{"num_hidden_layers": 14, "hidden_size": 160, "num_attention_heads": 5, "num_key_value_heads": 5, "head_dim": 32, "intermediate_size": 640, "vocab_size": 8192, "hidden_act": "gelu", "norm": "layernorm", "norm_place": "pre", "norm_eps": 1e-06, "positions": "rope", "rope_theta": 10000.0, "rope_fraction": 0.25, "qk_norm": false, "attn_scale": 0.177, "bias": "all", "tie_word_embeddings": true, "parallel_block": true, "extras": ["capped logits"], "init": "normal", "init_std_qkv": 0.0223, "init_std_o": 0.00422, "init_std_up": 0.0223, "init_std_down": 0.00422, "optimizer": "adamw", "learning_rate": 0.0036, "beta1": 0.9, "beta2": 0.95, "weight_decay": 0.041, "lr_head": 0.0138, "warmup_steps": 422, "schedule": "wsd", "decay_fraction": 0.922, "decay_shape": "linear", "final_lr_fraction": 0.05, "batch_tokens": 65536, "max_seq_len": 512, "doc_mask": false, "train_tokens": 369900000, "max_steps": 5645, "dataset": "wikipedia_en"}
Each number is 128 + 24 x the weight over its row's rms, rounded and kept within 0 to 255. Layers, rows and columns count from 0. The size above them is the row's rms in percent of the matrix's.

# layer 11 MLP down (transposed), 640x160, rms 0.131, rows 245-344, columns 64-95
size [ 89 118 103 105  98  85 113 102 111 105  90 112  94  96  99  89  89  90  94 119  99  88 105 106 112 104  94 103  89 108  98  97  99  97  99 100  97  97  93  84  87  95 105 107  86  94 111 108 105  90  95 101 109 100  93 102 105 105 100 106 106  81 102  85  99  99  89  99  94  87 110  93  96 110 138  95  92 105  95  87  89  91 103  95 107 108 107 105 109  92 109  87  98 107 116 102  96 110  98 100]
[[141 106 123 107 138 175 116 137 128 119 119 129 104 134  87 135 132 136 145 142 137 141 118 109 146 112 131 126 114 140  87 110]
 [161  99 101 110 144  95 159 160 154 120 121 111 146 107 103 104  83 111 136 153 130 139 105 119 135 121 108 130 157 151 159 139]
 [ 99 147 126 140  82 101 150 149 123 129 167  89 138 143 151 167 124 108 133 125 123 107 157 108  85 151 129 140 175 167  98  97]
 [152 106 139  99 141  89 134 118 153 100 162 123 155 110  92 134 113 128 105 162 145 112 126 119 151  97 116 130 113  87 146 118]
 [137 116 138  86 115 149 149  89 119 137 143 163 130 153 135 105 125  90  87 115 119 150 136 137 132 141 124 130 121 132 148 150]
 [148  85 163 168 131 146 122 127 184 133 114 124 171 146  82 117 161 150 104 156 129 110 153 138 124 126 130 126 141 130 137 117]
 [107  93 188 103 100 163 136 170 133 126 122 117 139 130 125  87 115 111 132 133  97 151  97 105 139 171 152 159 166 117 135 118]
 [107 110  90 154  94 140 112 127 107 119 124 140 172 120  81  90 125 126  98 145 117 129 119 148  89 165 113 139 144 119 139 136]
 [127 157 170 145 135 130 132 117 130 113 121 146 129 105 145 122 154 100 102  97 143 181 107  90 102  63 133 129 107 162 101 141]
 [122 125 198 121 172 134 154 104 147 124 137 148  74  95 110 106 117 118 137  78 117 103 111 154 126 121 123 174 133 118 131 122]
 [158 124  89 102 138 160 141  79 124 138 112 103 126 121 128 133 154 116  93 148 111 116 144 109 158 127 128 145 159 124 141 117]
 [121  92 139 104 137 114 142 140 159 110 126 152 149 113 160 137 118 142 114 125 153 132 114 107 144 154 172  73 177 123 113 100]
 [148 111 119 168 135 139 152 144 125  80  97 163 156 178 150 126 135 110 134 109 107  94 144 105 161 107 116 130 101 103  83 140]
 [108 169  83 179 125 123 137 101 137 121 129 114  90 118  88  88 139 165  85 131 110 115 135 153 109 139 125 162 152 111 125 116]
 [133 148 148 153 124 111 122 156  79 130 141 103 166 158 129 155 103 114  81  98 141 166 147 163 117  88 117  82  95 146  93 110]
 [142 122 127 100 166 148 108 151 139 121 114 152 129 122 132 179 144 124 133 152 129 165 131 134 115 113 100 152 126  81 122 106]
 [ 91 120  78 128 119 113 127 113 110 143  88 119 113 132 128 136 128 126 122 162 122 106 180 139 108 107 128 137 124 146 114 148]
 [ 67 155 122 108 165 150 141 124 134 112  88 125 134 156 151 126 103  83 112 136 147  92 112  95  96 106 133 110  96 171 126  67]
 [ 97 108  78 141 140 129  78 122 108 121 136 137 135  83 112 133 115  94 151 111 128 173  94 132 147 143 125 144 141 157 124 145]
 [129 121 100 121  91 140 126 113 145  88 132 125 128  75 107 168 118  77 148 127 142 157 139 122 189 123 137 122 126 111 147 143]
 [115 154 133 100 120 111 139 178  89 150 134 124  90 109 118 141 157 127 104 124 138 119 173 118 102 140  91 124 155 134 171 149]
 [120 148 168 135 103 133 150 118 120 103 102 147 131 156 138  80 144 145  85 127 104  98 137  99 125  97 102 144 134  95 157 117]
 [129 137 117 189 149 165 102 111 129 114 110 167 130 104  89 103 150 114  97 162 118 111 143 141 158 125  88 123  81 119 160 120]
 [179 130  85 153 133 147 144 121 134  85 140  97 151 177 142 130  99 100 170 124  81 119 106 137 143 165 107 134 130  91 123 119]
 [131  91 132 118 107 107 124 123 102 135 164 132 158  97 161 166 147 137  71  95 118 116 129 133 134  96 173  96 157 114 142 165]
 [104 116 137 147 158 155  99 122  92 106 115 134 109 153 139  93 167 140 180  84 128 104 124 120 151 114  93 129 174 144 160 141]
 [151 173 117 107 124 154 137 126 160 130 119 138  89 147 141 110 137 111 100 137  98 117 133  96  93 138 101 126 128 137 124 135]
 [156 112 121 124 126  90 127  76 143 144 110 161 111 108 109  97 129  83 133 100 133 131 112 177 133 143 196 121 153 116 163 163]
 [119 134 146 112 134 128 139 142 169 131 131 146 115 136 157 166 141  94 107 132 119 137 169 133 149 119 124 127  89 118  85 164]
 [133 143 167 160 145 137  75 118 165 148 117 150 156 130 116 157 121 131  93 128 113 103 145 135 110 129 147 136 100 136 162 106]
 [119 119  90 103 129 187  82 138 109 153 140 157 164 139 122 129 160  84 127  75 159 127 113 167 163 133 132 129 135 142 138 127]
 [ 94 152 113  93 147 145 117  43 119 119 166 104  94  96 122 104 104 112  98 161 100 120  82 144 144 128 171 136 140 136 150 126]
 [128 125 120 107 101 133 120 123 102  62 145 165 104 101 127 186 146  94 100 123 145 139 138  99 171 144 100 111 143 151 160 135]
 [103  98 158  93  81 139 128 107 121 168 145 108 159  92 125 106 145 131 135 106 108 107 112 112 117 125 118  85 125 140 143  98]
 [149 125 141 122 144 145  87 108 123 133 148 160 134 142 113 152 147 156  91  96 127 129 118 126 101 150 109  96 124 129 128 142]
 [125 108  99 154 141 161 133 142  70 137 161 121 129 153  80 149 135  91  98 153 136 154 132  95 120 144 126 105 155  95 143 117]
 [149 147 127 151 147 169 146 156 123  65 154 152 148 133  86 108 100 126 137 133  97 156 116  83 137 133  98 133 141 143 132 115]
 [124 118 163  81 102 148 148 153 117 146 115 138  84 117 142 110 175 164  93 138 101 111  66 143 145  79 129 207 142 151 140  95]
 [138 118 122 145 119 161 100 125 132 130 147  96  87 122 125 133 135 101 118 130 146 159 124 130 122 164 109 146 119 146 127 149]
 [ 89 149 178 112  87  90  98 122 117 122 137 118 153 127 152 132 127 124 162  83 154 122 101 134 133 117 116 122 131 121 165 150]
 [115 116 139 133 135 107 117  84 142 121 116 120 151 115 112 138 113 127 131 133  89  98 146 137  69 149 138 154 142 166 131 123]
 [137 144 117 146 122 142 131 143 137 119 107 108 166 157 118 113 127  73 141 107 117  99 150 107 185 119 109 107 132 125 109  83]
 [136 122 129 140 103 165 135 168 140 120 148 138 118 121 176 166 127 116  78 113 121 124 140 106 130 133  91  92 169 112 131 142]
 [108 154 150 130 163 101 112 121 151 122 127 144  99 136 119 150 168 141 122 155  94 104 113 146 132 138  84 152 144  71 143 123]
 [155 151 117 122 107 118 140 122 127 121 155 155 121 175 158 161 115 137 127 136 132 129 102 120 146 111 117 115 136 101 177 140]
 [121 123 120 119 102 149  88 145 159 140 143 133 125 168 124 131 133  86 163 120 160 136 123 147 152 132 142 175 136 134 111 120]
 [169 112 109 105 178 140 146 134 172 115 128 127 125 130 117 140 126 106 147 155 183 148 130 117 102 128 141 120 100 138 138  84]
 [135  93 104 147 184 142 117 118 133 157 145 136 132 152 147 123 100 123 157 134  98 143 126 117 104 128 135 108 108 138 105 105]
 [147 150 123 119  81 122  85 116 128 169 146 117 121 110 112 145 137 132 150 148 113 136 127 138  94 167 120 138 138 137 139 151]
 [125 115 127 144 100 123  93 142  89 152 104 164 139  94 172 173 129 141 140 126 133 103 149 155  89 143 142 152 115 172 143 168]
 [136 104  88 168 107 119 117 136 148 111 145 171 141 141 136 124 121 172 110 157 127 125 164  98  92 152 107 146 137 116 108 104]
 [181 183 115 114 135 129 120 148 107 161 137 141 129  75  90 131 126 146 141 117 130  96 151 136  83 136  92 142 151 123 145 143]
 [144 117 117 161 124 121 161 127 112 131 146 122 124  87 177 110 147 115 160 129 109 134 123 128 140 141  62 105 129 136 177 140]
 [166 113 134 155 144 135 129 121 123 119 108  93 162  91  91 117 128 145 117 154 150 156 127 129  87 108 109 143 132 141 117 166]
 [127 143 150 111 145 113 147 105 132 131  83 140 143 113 132 106 124 127 141 111 129 162 130 121 148 107 156 153 113 145 138 137]
 [ 72 155 145 143 116 169 162 148 146 119 144 116 166 130 122 154 146 121 151  88 121  91 131 135 125 130 167 127 144 115 132  83]
 [140 139 122 123 149 179 109 154  91 152 100 125 136 127 151 111 117 122 115 111 117 105 102 144 153 145 142 177 189 139  74 134]
 [127 152 100  71 123 108  70 109 169 135 111  92 117 131 163 137 130 176 195 138 156 158 149 115 170 136 143 106 125 154 154 139]
 [125 124 131 115 120 141 149 109 151 171 147  87 123 126 133 115  95 136 136 173  82  98 150 118 155 115 159 126 142 171  78 120]
 [152 149 133 104 132 162 112  76  87 118  80 168 127 113 129 143 143 128 101 140  84 136 141 129 124 141 126 159 136  87 100 169]
 [133 147 133 114 137 123 150 109 141 122 173 153 123 130 138 152 142 147 110  85 101 143 143 119 131 130  56 129  90 145 120 117]
 [130 109 159 152 102 159 128 147 142 133 114 132 127 158 141 111 131 107  97 111 163 141 147 140 138 131 138 180 145 111 110 110]
 [111 151 123 100  65 156 142 128 130 128 118 152 164 135 139 115 121 163  94 115 166 108 110  78 129 104 129 164 147 148 139 144]
 [108 124 182 129 119 145 132 112 127 130 149 131 131 150 113  99 142 145 148 115 152 125 116 113 121 142 141 145 141 128 126 123]
 [117 107 123 119 132 132 121 156 138 180 129 163 117 162 152 102 151 117 112 101 110  95 134 104  85 139 167 148 124 141 159 153]
 [123 123 143  98 165  97 138 160 117 134 112 168 162 140 105 169 163 117  83 121 130 116 115 108 137 134 122 123  95 154  89 135]
 [121 117 186 155 166 124  73 126  92 142 121 133 139  96 104 156 149  96 137 154 129  87 144 114 133 127 124 187 126 172 144 145]
 [133 152  93 138 124 118  84 133 147 157 151  93 136  81 112 141 147  93 139 126 154 115 135 134 105 181  99 147 103  89 155 137]
 [160 126  82 127 132 102 138  94 141 107 142  97 126 124 175 167 130 128 105 105 139 122  89 124 152  83  84 108 132 137 139  94]
 [132 124 111 130 133 114 151 139 123 103  99  98 140 116 129 173 160 158 139 137 128 129 129  86 147 124 112 161 128 131 115 156]
 [103  99 101 168 103 172 127 132 155 125 136  77 112 171 144 126 148 115 101 119 101 138 155 102 157 142 135 100 113 136 115 104]
 [117 128 100 112 123 174 128 148 139 131 110 149 117 102 100 191 122 145 129 102 139  95 130 115 176 137 156 115  97 147 133 109]
 [ 90 127  82 140 161 155 131 139 108 107 148 132 134 158 111 145 128  96 155 157 135 153 145 196 119 135 121 120 100 105 144 118]
 [108 127 124 185  96 153 151 147 136 112 133 116 135 130 152 153 130 125 193  79 121 106 159 134 125 119 130 138 180 114 150 138]
 [144 118 120 123 126 131 117 124  99 150 113 124 104  76 112 131 133  85 139 147 146 115  83 130 150 136 104 112 149 109 111  81]
 [153 131 108 178 114 144 156 104 158 139 155  96 117 126 128  93 142 136 107 145 129 151 127 152 180 118 139 148 131 121 158  99]
 [114 110 148 133 138 102  86  77 122  78 141 168 125 131 137 104 143 126 108 175 168 153 107 143  96 177 120 112 109 110 192 131]
 [ 97 118 157 124 130 150 117 102 106 124 121 133 114 117 121 134 120 103 103 115  91 154 113 149 150 164 143 109 132  97 139 125]
 [104 126 111 153 168 140 115 105 145 153 139 111 104 106  84 107 132 110 116  93 153 150 120 164 152 139 183 118 162 118 168 137]
 [ 74 129 153  81 150 142 124 111 132 148 143 129 107 108 131 148 165 102 108 132 119 147  77 138 103 117 175 122 115 155 166 123]
 [115 110 129 115 120  88 163 171 108 120 154 115 151 144 115 119 160 139 121 129 102 116 119 119 136 131 110 154 126 132 142 123]
 [134 163 116 145 131 111 100  91 113 164 113  99 101 119 137 131 135 108 110 115 124 111 147 138 117  97 133 143 155 112 111 141]
 [137 122 148  76 105 117 123 117 122 153  85 102 142 137 130 140  90 123 108 129  95  97 138 144 187 144 133 148 126 141 126  98]
 [147 141 134 116 118 182 109 107 135 160  41 188 148 155 133 146 145 145 132 139 150 105 147 101 161 134 140 123 147 126  91 144]
 [160 120 159  93  65 119 159 141 160  99 140  89 130 146 151 127 107 114 102 159 115 101 117 125 146 160 174 143 171  55 136  90]
 [125 128 104 159 162 148  94 146  85 109 105 123  99 103 103 117 146 119 142 111 168 120  65 111 162 100  76  93 133 132 128 122]
 [128 149 145 109 136 140 103 165 160 136 178 104 115 118 139 131 160 156 151  87 148  79 135 132 100 115 138  92 128 114 151 157]
 [108 129 146 151 117 121 130 110 135 131 132 150 180 151 133 109 121 138 175 164  63 142 112  69  93 117 104 138 127 127 161 144]
 [126 118 159 150 145 140 135 118 120 121 103 112 139 127  97 134 135 142 153 124 101 153 150 144 102 139  88 128  90 111 140 156]
 [114 135 104 147 149 121 141 162 127 132  93 156  92 131 165 155 144 136 123 121 122 128 158 104 147 163 118 128 154 135  90  85]
 [155 112 140 120 131 164 149 158  91 119 142 119 126 116 131 107  96 119 124 104  95 136 107 171  87 124 157 135 134 165 132 165]
 [ 98 161 105 126 136 104 123 140 116  70 141 136 173  76 166 143 134 154 141 134 147 138 138 125 175 120 141  61 173 123  73 161]
 [ 92 112 130 122 115 100 149 119 112 154 114 127 100 118 124 141 117 107 143 112 142 114 125  97 114 119 129 105 167 121 177 110]
 [ 86  85 123 141 133 137 128 129 137 170 162  68  93 115 112 128 133 135 165 119 152  99 136 102 124 116 154  93 112 170 134 115]
 [119 120  92 141 118 177 135 129 140 122 119 101 113 119 159 126 148 156 109 147 137 138 129 108  95 113 126  92 111 132 121 157]
 [180 163 117 135 114  35 113 108 139 157 137 135 168 126 148 150 166 136 132  86 114 143 112 122 115 109  88 154 112 121 154 126]
 [145  72 134 134 106 121  88 113 139 118 120  80 115  95 140 104 135  95 119 148 111 115 107 134 110 125 140 138 156  76 154 169]
 [197 110 121 175 144 105 114  88 134 131 157 159 100 147 141 132 106 115  73 150 142 148 111 132 130 123 132 163 126 144 176 134]
 [166  95 162 154 103 120  99 130 148 117 161 146 128 126 101 117 145 102 110 126 144  98 143  87 133 122 143 158 118 181  92 154]
 [ 99 111 188 162 124 154 124 178 170 132 128 160 119 122 157  90 153 101 128 120 151 135 163 104 130 133 114 149 104 155  97 151]]
# layer 11 MLP up, 640x160, rms 0.128, rows 246-345, columns 64-95
size [108 100 110  94  94 108 101 109 107  91 119  93 101  96  95  93  95  91 116 105  92 105  98 107 104  95  99  90 106 101  94 100 101 104 102 100  93  96  96  94  96 101 104  91  93 109 108 106  90  97 103 107  95  95  98 101 104 102  96 107  88 103 108  98  98  94  97  95  91 109  98  92 107 112  98  98 108  94  90  97  95 102  95 112 102 103 106 101  95 106  90 102 103 103 107 100  92  91 105 108]
[[111 107 137 109 143 118 101 155 152 154 146 130 164 120 147  98 121 151 152 139 137 125 120 197 128 121 129 125 123  99 164 130]
 [135 137 120 123 127 123 121  99 125 133  92 124  81 169 141 159 118 143 145 105  99 135 155 121 134  95 153 140 124 141 167 139]
 [ 82  95 114  63 140 110 120 150 174 141 129 112 131 125 156 127 148  98 137 105 149 146 119 151 119  95 124 141 131 109 121 123]
 [126 142 136 179 133 123  82 153 166 112 126 109 159 120  84 130 104 133 206  99 148 125 160 153 128 148 160 135 115 112 164 116]
 [ 79 141 116 104 140 140 143 179 100  78 178 146 114 105 141 120 132 152 113 103 163 135 120 118 133  72 125 137 127 125 135  96]
 [117 114 103 120 174 100 120 113 162 163 125 156 173 156 146 112 103 158 122 172 138 147  87 137 106 103 179 107 123 149  97 140]
 [123  67 123 144 163 108 114 120 143 148 149 149  97 124 139 143 111 151 161 128 134 150 160 126 136 129 106  61  76 111 135 154]
 [112 159 144  87 134 139  98 152 120 136 163 113 142 106  91 135  93 133 179  86 159 138 104 109 135  94 149 130 111 148 126 101]
 [107 145  96 122 158  99  91 176  97 118 145 160 139 146 176 117 152 111 132 133 101 160 112 117 104 134  93 131 102 168 111 109]
 [ 74 161 173 139 127  98 178 180 158 118 153 103 151 103 127 107 128 118 121  81 128 191 106 182  93 118 153 107 105 117 133 150]
 [121 134 148  99 114 152  90 154 119 146 120 118 135  91 141  80 149 158 140 153 146 137  81 148  98 105 163 136 154 144 133 134]
 [124 110 129 117 131  92 131 140  98 141 117 127 130 140 103 121 114 135 158 137 113 109  71 131 102  97 152 144 147 157 103 137]
 [136 170 128 153 107 114 139 138 109 148 116 137 134 129 116 123 108 139  91 113 121 132 139 121  95 102 164 133 131 130 110 114]
 [123  99 147 138 133 121  95 144 160 153 111 130 174 150 114 111 111 121 159 125 125 113  83 162 142 133 120  97 144 121  86 142]
 [157 160 136 134 139 144 155 137 145 127 136 135 151 123  64 104 129 122 103 120 106 138 102 136 160 112  97 144 122 148 164  92]
 [107 124 146 106 159 131 171 148 124 122 135 148 173 141  93 148 142 130 129 149 152 170 116 131 102 108 127 155 132  87 168 138]
 [124 178 111 175 146 163 108 171  48 142 130  84 122 112 135 146 127 137 155 158 125 164 104 144 126 113 142 134 116 143 124 121]
 [128 138 111 131 182 135 137 125 180  96 143 125  94 144  89 127 114 148 152 155 166 130 122 158 105 109  92 100 104 119 136 122]
 [118 168 118 138 103 131 126 154 126  89 128 117 160 105 110 159 123 120 154 121 122 147 109 135 148 131 152 113 139 134 131 135]
 [121 155 106 113 183 100 122 109 157  77 121 108 192 164 129 107 114 127 154 128 186 127 112 111 152 122  98 122 107 164 108 106]
 [106 121 134  97 138  87 126 138 144 161 154 140 112  99 113 132  98 113 148 104 192 132 141 154 117 166 158  72 117 119 114 134]
 [183 109 146 163 116 143 142 149 117 126 157 103 135 120 122 110 115 164 102 113 131 128 139 133  92 105 145 172 120  76 102  98]
 [129 161 129 121 185 127 108 101 102 119 137 123 165  90 159 122 158 164 129  90 109 190 149 135 154  61 133 101 137 119 128  94]
 [115 142 142 100 151 129 119 138 112 107 157 119 101 129 158 116 120 143 152 137 157 167 137 156 126  94 133 117 129 118 155 132]
 [159 176 101 116 103  91 172 149 137 150 111 104 148 121 106 155  82 130 118 159 128 142 110 153  93 136 134 125 103 112 113 126]
 [150 118 143 132 128 138 118 183 138 164 140 123 117 114 162 128 117 166 118 121 137 170 130  96 131 114  97 133 126 140 106 142]
 [106 121  83 154 154 121 145 126 138 135 137  95 131 143 124 153 108 145 108 138 144 138 137 121 139  84 129 101 148 104 161 133]
 [142 145 168 103 117  70 161 143 121 130 143 141 101 134 122 105 155 152 159 174 151 127 131 124 108 152 127  94 152 120 132 112]
 [128 139 142 169 111 144 132  99 162 142 122 125  91  88 104 100  93 134 163 131 142 131  86 175 124 130 110 121 116 125 152 125]
 [145 135 154 121 137 111 138 143 134 113 139 123 138 121 102 121 123 125 156 113 123 110 130 130 110 101 125 174  90 165 145 130]
 [143 125 117 143 132 142 112 181 149 130  93 113 145 128 163 108 184 159 123  99 145 152 126 129  79  84 120 168 131 151 132 110]
 [ 89 112 124 107 136 133 132 125 129 121  74 112 167 148 125 132 131 134 132 162 146 142 138 137 135 122 129  99  91  78 110 122]
 [122 185 123 137 175 133 146 131  95 138 173 116 116 131 151  95 116 132 140  92 122 164 162 124 107 108 117 129  87 146 119 115]
 [124 131 134 142 146 129 158 181 121  99 130 107 116 128 119 155 135 170 128 137 133 130 133 105 151 100  92  90 122 127  79  84]
 [122  77 140 100 148 114 133 144 133 112 138 126 136 109 120 117  70 149 160  97 169 129  74 129 167 120  78  92 125 138 189 129]
 [107  96 112  89 131 129 160 108 130 126 116 112 146 103 102 101 128 167 142 152 121 122 142 163  97 146 149 133  82  90 121  72]
 [104 130 145 110 117 110 103 102 140  98 104 153 142 103 100  93 104 134 159 159 160 125 137 101 138 174 109  79 136 139 115 141]
 [149  99 115 159 128  84 118 150  77 102 117 126 159 172 142 128  66 146 145 130  99 119  95 164 149  95 128 122  85  84 117 138]
 [133 133  69 106 187 157 103 138 167 133 128 162 112 125  83 133 127 136 112 152 114 145 160 131 150 106 187 111 131 119  77 133]
 [121 146 160 154 150 129 123 135 147 154 128 153  87  69 112 123  80 140 144 104 140 170 114 158  98  72 128 117 137  73 124 118]
 [ 95 112 107 101 209 113 131 115 146 101 122 167 112 159 108 124  90 131 156 138 127 162 132 113 125 114 136  82 147 112 158 131]
 [104 200  93 111 145 141 132 143 140 136 102  87 131 154 114  99 101 148 183 124 110 157  94  94 119 125  64  83 109 104 117 129]
 [ 92 118 158  99 114 109 181 155 123 153 149 112 114 119 149 106 118 129 173 153 117 148 127 102 139 146 145 103 135 135 113  84]
 [143 144 147 138 126 124 127 143 151 133 132  84 114 130  69 123 116 138 145 120 145 148 164 132 147 148 150 111 117 125  92 143]
 [118 128 122  96 178  92 140 116 111 103 103 125 126  99 101 106 146 194 160 156  99 135  73 107 127 128 161 131 131  79 176 173]
 [ 91 143 162 155  86 123  61 140  97 112 146 150 160 152 181 153 135 142 105 138 147 148 109 157 140 143 121 156 152 144 156 103]
 [109 155 105 100 116 134 155 147 131 132 152 129 145 163 142 104  80 163 165 107 162 115  97 121 134 132 148 109  81  89 155 127]
 [112 112  89 129  95  88 184 178 113 119 156 152 146  82 127 144 137 139 138 115 105 115 124 165 154 133 120 124 144  92 105 124]
 [137 105 123 121 129 105 163 102  97 133 175  89 121 160 103 111 104 132 118 121 130 169 122 146 154  90 116 126 141 109  91 123]
 [124 116 113 130 150  83 128 134 127 151 129 140 105 103  96 114 135 145 128 122 150 125  97 119 149 115 141 123 124 124 120 138]
 [ 99 124  97 193 165 124 109 132 147 138 123 125 155  81 127 110 130 114 151 112 171 160 117 110 145 112 116  87  60 107  94 105]
 [147 152 151 109 147 125 129 186 115 141 134 127 137 113 105  99 110 152 115 133 128 149 129 138 100 149 107 134 153 130 140 131]
 [ 69 133 108 169 153 142 119 150 149 152 120 130 163 151 100 127 133 117 151  90 152 110 148 151 143  97 142 166 153  68 136 102]
 [142 124 142  88 150 142 138 121 159 181 155 125 150 105 129 127 160 144 200 137 160  99 144  87 158 139 123 113 121 138 122 124]
 [109 122  86 108 167  86 140 132 133 122 144 156 123 133 101 134 160 155 168 137 145 119 138 140 156  97 126 109 107  81 128 120]
 [109 158 107 112 121 106 117 123 207 155 149 154 122 123 154 103  89 111 137 136 130 140 128 137 138  91 104 121 104 117 166 130]
 [141 131 165 177 163 118 156 129 115 100 127 179 128 127 121 119 102 129 107  87  93 128 104 158 122 141 110 125 120 146 127 103]
 [162 121 146 136 138 139 119 108 138 136 116 106 118  90 120 112 140 119 168 158 121 152 120 128  98 155 171 126 133  99 110 116]
 [ 94 163  86 140 148 111 139 131 128 178 126 118 152 132 126 107 155 137 100 141  97 154 132  86 109 150 108 161 101  86  81 110]
 [ 80 118 116 115 174 128 137 134 161 158 179 140 107 137 144 127 117 128 132  98 130 162 132 151 118 136 144  61 108 113 172 151]
 [166 172  83  94 140 102 107 134  79 123 122 107 130 136 135 145 149 190 123 168 118 117  93 120 133 140 132 117 144  76 123 115]
 [111 145 140 102 138 114 139 156 149 173 156 135 144 128 102 127 153 123 127 174 145 168 134 133 111 118 165 156 151 112 157  83]
 [ 86 176 109 124 154 104 156 138 112 184 163 118 139 127 100  91 113 116 162 124 162 142 108  75 148  69 134 142  89 139 124 140]
 [138 161 148 169 114 152 110 145 107 138 166 128 148 105 105 123 128 148 128 112  69 120 140 168  97 144 110 122 114 146 118 149]
 [106  95 162 158 172 148 135 139  89 137 144 105 154 150 108 127 145 107  90  84 142 134 121 119 140 149 142  91 157 139  99 126]
 [131 135 134 129 186 128 149 108 125 116 106 133 134 128  96 137 189 127 146 130 118 147 147 123 112  94 145  74 112 164  91  77]
 [151 169 138 163 121  94 142 133 115  94 113 101 131 124 144 118 134 163 124 172 138 131 119 125  67 133 103 137 140 150 154  88]
 [160 153 116 138 167 107 157 167 108 164  87 127 106 149  67 111 113 119 128 144 159 155 128 113 123  98 166  92 140 112 128 150]
 [ 99 141 147 132 123 112 103 121 136 109 191 137 137 137 157 101 123 111 132 141 142 106 132 142 107 154 150 105 145 115 162  69]
 [104 156 106  99 167 151 100 149 141 111 162 143 109 142 149 148 113 133 165 104 150 162 104 174 127  86 153  94  89  77 116  60]
 [137 121 107 151 116 144 129 161 107 168 137 140 117 127 140  78 137 115 174 181 129 117  83  92  81 106 144 134 121 119 124 142]
 [134 139 140 129 119 119 137 172 100  92 146 171 105 138 128 137 106 155 140 140 163 159  97 119 122 134 126 145 126 115 125 133]
 [157 154 111 140 110 143 165 150 113 125 142  93 142  81 150 135 120 126 142  92 111 173 134 149  87 151 161 109 163 114 113 129]
 [ 92 129  97 131 189 122 142 159 164 139 135 136 151 115 116 130 116 121 162 134 144 173 106 165  96 127 124 142 139  94 146 108]
 [131 137 172 111 141  90  77 108 131  88 119 143 147 140  85 150 152 120 126 115 149 136 136 122 110 114 143 136 121 149  91 108]
 [102 117 102 134 141  97 123 108 131 144 125  88  88 143  95  96 136 130 149 168 155 208 132 175 104 100 107 154 127 158 112 139]
 [102 166 139  97 111 128 154 140 173 141 104 162 138 103 101 112 139 121 164  90 127 119 127 183 147 135 118 105 132 151 112 147]
 [131 143 138 127 109 103 137 163 139  93  87 129 138 135 151 133 107 111 127 130 137 104 118 101  85 155  81  96 122 174  87 102]
 [146 146 144 157 156 132 102 106 103 122 141 168  81 144 170 107 138 180 146 127 125 121 118 110  96 122 115 119 100  95 136 112]
 [142 134 172 133 133  97 164 120 131 141 131 172 154 164 154 110 110 129 116 113 179 151 148 103 150 113 136 131 120 106 160 103]
 [123 120 160 126 143 151 149 142 155 100 131 147 166 173  79 158 134 150 116 149 141 118 126 155 142 159 130 117 137  93 113 105]
 [147 101 120 135 138 120  91 106 133 169 148 154 127 166 111 128 153 170 178 127 183 189 127  80 150 141 135  95 142 154 124 117]
 [123 178  91 149 140 106 162 144 115 134 123 145  96 142 109 143 168 143 136 142 157 126 136 120 142 101 108 114 153 141 152  96]
 [141 124 140  82 141 137 119 135 131 151 154  67 118  98 142 144 112 100 139 137 111 148 128 148 152 183 156 118 155 136 110 111]
 [104 165 141 126 128 150 131 160  87 107 165 140 142 159 134 138 148 126 111 164 121 119 128 107 105  79 136 145  65 141 104 106]
 [139 130 154 134 159 111 109 105 173 140 160 139 116 119 115 153 154 120 137  91 124 131 135 149 115 105 138 170 115 134 141 121]
 [ 93 131  98 133 155  65 162 148 136 155 134 112 135 126 156 136 107 121 166 101 108 155 123 116 111 106 164 126 103  83 148 134]
 [ 98 146 136 130 125  95 102 153 140 123 141 111 150 100 154 114 121 140  97 100 126 121 126 197  82  99 117 130 147 151 154 111]
 [109 142 146 137 103 140 121 112 150  97 136 153 167 117 103  89  97 118 111 127 153 147 104 100 123 133 104 139  95  91 188 130]
 [152 123 132 143 129  99 126 101 117 128 130 153 111 126 128 142 145 135 139 162 108 154 145 179  87 136  92 130 169 164 161 110]
 [152 126 139 109  91 136 120 152 118 141 103 133  83 141 122  71 121  96  87 139 147 136 105 153  73 135 148 150  82 150 141 144]
 [114 150 141 137 153 122  99 141 132  96 134 141 144 167 121 141 132 120 186 121 156 155 134 123 117 138 115 149 129 143 148 133]
 [155 122 116 116 140 142 111 139 141 137 119 105 153 166  88 113 149 181 135 156 129 150 121 146 150 126 132 158 132 136 135  73]
 [117 126 128 138 129  91 130 131 158  92 119 123 142 143 135 103 100  88 130 152 132  98 123 158 106 122 140 130 105 153 153 156]
 [148 158 101 134 168 129 130 170 162 150 137 172 147  73 114 132  99 149 160  91 120 143 147 149 159  94 146 134 141  94 142 129]
 [112 134 124  62 142 128 129 158 128 121 122 106 141 116 124 138  82 117 162 125 107 136 164 155 120 122 149 129 156 102  86 105]
 [125 139 168 115 124 119 119 145 125 127 148 107 171  82  72 160 122 166 158 111 159 127 101 151 119 133 159 117 103  80 104 108]
 [109 133  88 113 184  85 118 208 100 135 116 134 134 162 122 127 170 154 146 136 144 153 121 126 120 125 168 121 101 122 113  80]
 [126 133  90  96 120  94 169 120 114 139 110 110 132 152 113 149  98 124  98 136 145 131 124  99 153  71 149  93 135  82 126 118]
 [168 111 132 148 141  87 148 144 155 153 174 124 152  77 110 144 128 140 136 128 170 165 102 130 118 146 151 141 125 133 164  95]]